Part of a small language model's weights.
Architecture: RMSNorm before each block, rotary positions.
Training: 150M tokens, 6520 steps.
Each number is 50 + 10 x the weight over its row's rms, rounded and kept within 0 to 99. Layers, rows and columns count from 0. The size before them is the row's rms in percent of the matrix's.

# layer 8 MLP up, 256x96, rms 0.219, rows 55-66, columns 0-95
097:40 38 52 59 71 46 57 36 44 60 75 54 48 59 45 49 72 58 31 44 62 25 59 50 42 61 57 69 35 50 56 38 51 30 53 27 47 42 54 50 46 56 48 46 60 51 52 42 61 63 49 66 51 36 57 60 43 42 55 61 51 59 52 53 47 47 63 41 67 47 52 54 57 63 55 51 37 55 46 55 53 68 40 54 50 71 43 60 44 53 53 44 53 45 42 62
099:60 57 69 52 62 61 42 63 51 42 52 66 37 53 53 53 40 55 36 40 43 64 41 58 40 54 59 50 50 50 31 55 40 25 48 48 60 43 40 59 56 49 43 38 51 47 42 66 35 53 46 40 55 58 47 42 53 23 47 46 35 47 54 38 47 70 45 66 75 65 44 37 47 41 50 67 61 43 38 47 37 51 51 59 36 44 58 52 53 59 46 55 53 47 46 67
094:59 63 60 36 54 50 81 57 27 58 60 59 63 41 46 56 59 59 44 44 42 51 56 55 52 38 41 48 53 45 41 40 56 38 40 42 39 51 49 38 52 50 52 46 37 62 51 45 70 55 53 37 57 55 41 57 54 74 49 40 47 53 61 51 50 51 43 54 69 46 40 59 55 32 60 40 66 30 61 51 58 52 42 48 60 50 60 60 27 53 47 61 32 57 55 42
104:36 39 40 52 42 64 39 43 52 74 16 64 46 42 65 44 62 58 58 43 50 46 32 32 62 52 40 39 47 63 38 65 50 39 51 49 49 28 51 55 51 62 55 50 65 49 46 48 44 44 54 59 44 42 60 43 48 49 49 63 42 47 53 49 43 49 53 46 42 48 64 68 50 45 67 53 49 39 46 55 59 45 43 62 56 39 52 33 53 46 49 75 35 50 57 50
096:57 40 42 59 64 45 58 40 64 52 72 48 40 38 60 54 41 51 57 41 54 43 55 46 41 35 27 49 55 43 21 53 67 56 61 71 64 54 47 67 46 44 42 39 55 54 58 45 62 32 45 41 49 41 58 45 62 33 55 57 38 36 48 50 57 44 49 59 45 39 60 52 54 54 50 44 51 51 54 49 63 39 46 62 54 47 41 66 27 50 49 47 46 50 61 70
108:46 45 49 59 54 35 44 47 51 65 25 47 47 50 60 49 42 32 58 52 46 52 55 58 51 52 34 35 42 49 50 54 39 33 44 50 48 45 43 45 39 55 75 53 55 34 64 72 58 47 56 35 38 49 49 49 47 48 55 66 49 50 38 36 61 39 36 63 20 52 52 53 44 55 70 58 46 54 48 36 57 52 39 65 39 52 40 46 66 46 47 65 47 60 44 38
096:47 53 36 53 57 42 47 54 41 34 44 47 46 52 49 62 46 44 41 54 50 36 66 46 64 70 56 26 67 62 55 58 40 72 43 53 51 49 53 51 55 43 58 41 40 42 50 46 51 44 42 39 46 54 42 56 56 47 36 38 29 60 48 36 53 48 49 53 54 37 59 48 53 27 53 34 37 66 50 26 61 49 69 36 40 63 58 48 45 47 38 39 51 66 49 59
102:50 55 54 46 56 41 52 34 62 61 50 58 58 34 42 51 62 47 49 64 58 75 52 63 37 64 47 60 69 40 67 45 40 58 35 67 64 38 31 52 48 50 44 34 37 42 40 61 52 56 51 60 44 56 36 55 47 48 25 48 50 37 57 40 46 66 48 44 41 44 43 58 65 47 48 59 44 49 58 53 36 54 64 66 45 32 59 45 49 46 46 33 39 50 54 52
098:43 37 50 49 67 68 59 46 38 51 44 51 51 35 37 44 40 46 50 48 41 54 51 51 46 46 58 51 50 42 37 34 51 51 43 63 41 61 40 44 59 44 49 42 59 51 45 65 61 42 52 50 38 64 46 56 70 44 24 48 48 50 47 41 65 34 57 61 33 41 58 56 55 57 41 51 46 48 43 51 52 15 64 63 46 54 72 55 25 55 54 43 56 60 46 53
093:43 54 47 58 49 48 60 41 38 40 61 66 55 49 42 36 41 24 49 66 53 49 62 58 45 63 62 40 55 64 60 50 60 46 53 40 39 49 45 38 59 40 63 45 65 44 53 40 39 51 51 54 30 68 38 59 41 45 46 36 41 64 52 44 41 57 59 59 63 42 58 41 41 40 37 50 51 39 42 56 34 66 51 46 55 59 52 33 50 59 63 29 36 36 44 54
101:49 31 44 55 68 42 64 58 31 47 47 37 52 39 50 49 52 49 41 40 52 44 37 22 35 58 38 43 35 57 60 54 53 45 68 64 39 56 39 32 35 38 51 45 63 61 38 55 59 55 37 28 50 51 42 65 48 64 45 52 40 52 65 49 54 50 42 52 56 54 69 54 43 53 44 48 62 58 26 39 46 56 57 50 42 60 52 60 53 47 52 53 58 35 55 46
108:50 41 44 51 49 51 39 64 58 37 40 57 32 35 60 55 47 39 63 52 50 43 58 47 56 43 44 57 54 47 68 49 31 58 40 63 37 73 50 41 43 60 42 55 39 52 49 40 59 67 51 49 57 43 30 47 40 50 61 36 47 33 36 48 50 62 52 47 43 59 33 40 50 51 40 38 45 61 59 67 67 63 52 58 28 51 39 32 42 50 50 44 44 34 57 44
# layer 8 MLP down (transposed), 256x96, rms 0.213, rows 55-65, columns 0-95
100:70 63 57 44 33 50 47 56 46 58 54 52 64 58 64 43 48 51 66 31 66 43 48 39 44 42 47 62 42 38 64 47 60 49 37 61 66 37 46 55 59 50 50 42 42 56 56 77 63 58 37 51 61 45 53 44 61 55 38 54 62 43 33 49 35 53 60 62 36 53 61 42 38 56 48 65 36 52 33 34 46 55 55 44 50 37 70 44 42 45 47 61 45 59 53 42
098:56 33 48 59 48 57 67 58 64 67 51 55 58 53 46 55 53 45 46 40 45 44 39 57 62 53 57 43 51 46 54 41 38 40 60 33 45 62 60 51 58 52 57 43 56 51 60 59 55 43 57 50 57 32 65 45 42 55 25 54 57 36 39 66 49 38 35 40 60 44 47 61 55 48 48 55 51 65 48 52 57 50 31 45 80 48 57 66 41 27 38 51 61 40 69 55
102:62 70 41 41 45 44 29 41 64 36 53 47 62 62 51 38 51 46 34 34 46 47 54 53 64 50 58 71 65 40 42 44 67 39 56 54 31 49 59 56 47 46 51 50 40 46 42 44 57 44 35 43 46 48 69 51 51 63 48 52 33 58 31 41 45 53 40 61 41 49 49 63 50 59 54 27 36 50 47 46 53 40 51 35 63 54 42 75 38 45 53 40 52 51 41 49
102:57 56 61 46 33 46 65 55 71 56 42 52 44 56 49 67 49 57 45 53 48 48 55 34 44 52 46 54 77 60 57 47 60 45 48 54 49 41 59 47 72 57 58 19 53 50 58 59 49 48 62 27 50 59 44 45 43 50 51 42 35 46 61 48 31 54 52 63 58 61 56 45 46 45 36 52 43 53 50 57 54 27 43 48 39 52 61 47 33 51 55 21 48 45 49 63
097:37 45 47 47 51 40 51 64 46 32 45 45 45 62 53 52 48 50 57 44 60 59 43 50 42 62 56 63 43 46 65 39 24 44 54 41 23 63 44 38 44 63 39 66 56 40 72 40 50 50 47 63 53 57 59 31 49 42 46 53 60 68 57 71 41 58 48 51 38 68 47 38 44 47 61 58 34 49 55 41 39 57 43 55 31 45 45 41 59 51 53 60 39 58 51 46
102:47 49 42 63 42 33 48 50 46 46 39 36 53 68 51 48 53 56 55 47 50 52 50 36 40 43 43 63 37 53 34 26 36 28 48 55 43 44 45 36 43 40 31 48 51 67 33 52 46 59 46 44 44 41 54 45 48 52 42 73 52 51 47 41 35 57 59 61 35 67 52 35 72 51 43 65 54 58 61 48 42 48 51 47 44 32 55 37 52 43 62 55 57 54 30 45
097:51 27 51 54 51 52 37 51 56 67 54 66 51 36 41 44 47 42 56 43 60 58 54 61 56 55 56 51 41 59 64 58 48 50 55 55 52 50 49 43 61 59 50 71 48 50 50 36 32 53 56 34 52 54 43 53 59 46 65 53 49 43 58 67 50 48 21 66 51 48 49 59 53 45 59 39 77 56 54 30 67 60 69 45 33 50 41 66 35 47 48 40 59 41 57 44
103:51 27 54 38 43 52 47 42 38 40 43 68 34 38 41 60 70 61 45 53 44 56 68 60 53 48 51 42 42 59 48 49 46 36 74 52 59 51 41 44 59 42 68 41 40 60 40 23 47 48 46 56 51 46 35 54 49 55 51 55 48 56 54 44 44 53 50 44 48 54 36 57 41 48 56 52 50 55 36 57 45 39 48 48 87 45 51 54 65 57 47 44 29 57 34 49
099:43 58 45 60 41 49 58 49 47 61 36 55 67 45 42 79 63 39 48 35 36 47 57 51 53 43 55 45 57 56 64 40 38 52 59 52 35 60 75 60 42 46 45 50 43 43 57 59 59 54 64 55 43 57 42 39 59 40 59 54 53 50 47 46 47 52 45 59 45 68 62 42 33 55 66 34 52 47 50 49 43 51 57 54 56 35 80 38 60 49 58 63 45 57 60 30
093:35 50 56 41 56 47 62 33 61 53 53 43 47 67 53 47 58 44 45 42 54 58 41 56 60 46 32 51 78 57 35 65 57 53 65 65 55 57 46 52 69 67 54 59 66 68 48 54 53 32 56 49 47 55 43 42 40 53 54 57 47 41 43 53 33 68 52 58 54 45 55 47 53 50 57 69 41 54 37 46 47 45 52 54 72 54 33 43 33 52 46 37 61 69 49 39
095:45 66 65 63 33 32 62 53 52 55 65 55 39 59 60 38 51 59 61 50 45 31 72 46 60 42 45 40 64 51 50 50 67 30 60 51 64 58 40 41 43 58 60 47 54 68 29 34 32 41 45 43 47 45 66 40 56 50 46 43 62 49 60 59 61 46 50 44 46 36 45 51 48 62 40 54 38 41 47 61 45 55 50 54 54 66 55 37 64 54 57 55 44 58 41 57
# layer 8 MLP gate, 256x96, rms 0.211, rows 56-66, columns 0-95
096:34 37 49 54 45 66 42 59 48 44 52 37 51 53 69 52 56 67 49 52 68 69 56 37 55 42 41 40 51 61 64 37 73 52 50 51 49 35 53 60 49 37 53 48 42 49 34 50 52 40 66 27 61 65 41 52 41 39 57 60 64 60 46 50 54 49 55 58 66 41 52 43 61 26 47 56 37 52 45 33 44 43 59 66 59 58 49 60 51 44 58 46 56 37 56 52
102:35 67 32 55 63 51 60 63 49 57 52 52 39 52 47 52 62 38 25 46 42 45 44 35 46 50 64 32 55 51 54 34 43 58 51 56 38 53 63 57 41 40 60 34 41 62 49 64 48 54 52 47 52 67 43 54 31 52 40 57 62 41 56 57 34 34 51 44 47 61 59 53 60 39 46 45 50 60 35 67 36 60 44 48 53 61 55 43 45 44 27 53 38 65 60 46
093:46 62 44 57 61 55 51 47 36 54 67 41 46 52 44 52 46 33 23 67 37 53 67 56 40 47 50 64 71 31 29 45 31 45 47 55 55 51 42 59 40 57 37 50 42 53 40 59 37 43 40 53 46 58 44 58 24 58 28 51 54 57 45 49 44 49 57 38 52 38 66 44 59 46 53 46 50 43 48 50 53 69 62 41 52 52 44 46 51 47 39 52 41 67 40 47
088:50 59 64 50 44 56 52 46 28 57 52 69 46 48 46 51 54 67 34 70 43 37 43 61 54 54 42 40 58 54 55 42 31 58 62 58 32 46 46 59 41 43 42 61 49 30 55 40 53 46 55 64 65 40 49 63 46 57 51 48 56 51 73 65 48 62 44 39 58 48 64 43 59 42 50 66 43 38 34 58 31 44 59 48 42 32 47 40 44 43 70 56 54 44 59 53
094:39 38 28 47 48 54 48 65 68 69 44 43 54 63 38 46 52 49 56 48 59 52 54 62 42 32 45 53 48 41 56 61 53 38 52 44 67 57 46 34 54 38 57 57 69 63 55 57 47 69 50 32 54 44 34 59 43 52 49 51 69 35 46 28 49 59 52 65 58 42 45 64 57 53 58 64 57 48 66 50 45 56 44 54 36 51 52 43 49 34 61 33 56 64 39 52
100:55 51 55 48 45 49 61 67 48 59 57 52 37 56 71 67 53 45 47 61 52 49 37 36 60 41 44 64 61 37 43 43 61 39 55 56 42 61 61 44 45 64 50 48 65 46 54 40 56 52 61 58 27 51 38 36 45 44 41 43 40 44 36 33 70 44 59 32 50 41 46 56 59 26 57 56 38 55 54 61 51 44 61 67 49 47 54 39 54 61 51 59 31 62 45 62
105:49 43 55 30 52 42 53 62 42 52 62 59 38 40 34 30 48 54 63 51 55 62 47 52 56 49 41 52 63 40 48 45 51 56 62 53 56 52 56 51 63 42 67 48 56 41 48 37 49 44 56 28 40 55 39 51 41 43 55 60 54 40 57 49 43 52 61 34 32 69 47 33 51 37 63 42 47 36 41 50 43 49 70 51 60 37 53 43 36 66 53 37 53 41 61 21
102:66 38 51 67 49 56 54 51 30 33 44 44 50 69 52 57 47 65 43 64 54 53 46 51 45 64 64 52 40 42 31 42 44 57 45 42 63 59 41 39 54 45 52 52 54 58 41 62 44 61 50 44 42 56 57 42 58 56 50 47 42 44 57 51 67 67 35 41 61 43 42 60 61 74 60 59 34 54 45 53 53 34 57 53 45 39 26 37 59 48 58 66 44 36 38 46
090:53 55 47 49 29 49 62 50 70 44 51 53 49 53 36 50 45 58 54 60 55 44 36 71 52 47 30 52 50 63 45 44 72 59 29 46 30 35 41 39 46 59 63 56 47 45 52 59 60 62 56 56 38 36 53 58 43 51 34 68 56 44 49 51 49 60 49 40 67 42 54 66 68 58 44 46 57 48 42 47 48 48 48 67 59 56 61 53 69 56 32 43 53 60 54 38
104:43 45 43 55 51 53 57 68 50 48 46 68 49 48 44 46 36 48 58 48 61 53 68 38 61 64 55 71 64 31 53 55 35 81 55 31 40 49 59 48 57 48 36 58 41 32 75 42 55 51 49 57 43 44 53 69 48 51 59 39 52 42 48 57 49 43 40 47 43 57 53 61 58 42 61 52 52 65 56 40 45 49 46 60 58 52 53 32 51 36 41 59 65 41 37 59
107:48 44 35 52 48 52 72 57 46 43 57 38 42 39 53 41 40 51 47 35 33 46 45 39 56 49 45 61 39 39 59 67 27 50 39 54 47 46 59 62 46 68 43 57 48 71 49 58 53 45 43 51 49 42 51 43 41 48 43 38 49 62 29 36 42 58 44 38 47 56 62 35 49 29 58 55 51 29 50 51 43 45 22 67 47 62 42 44 34 53 50 53 46 41 48 50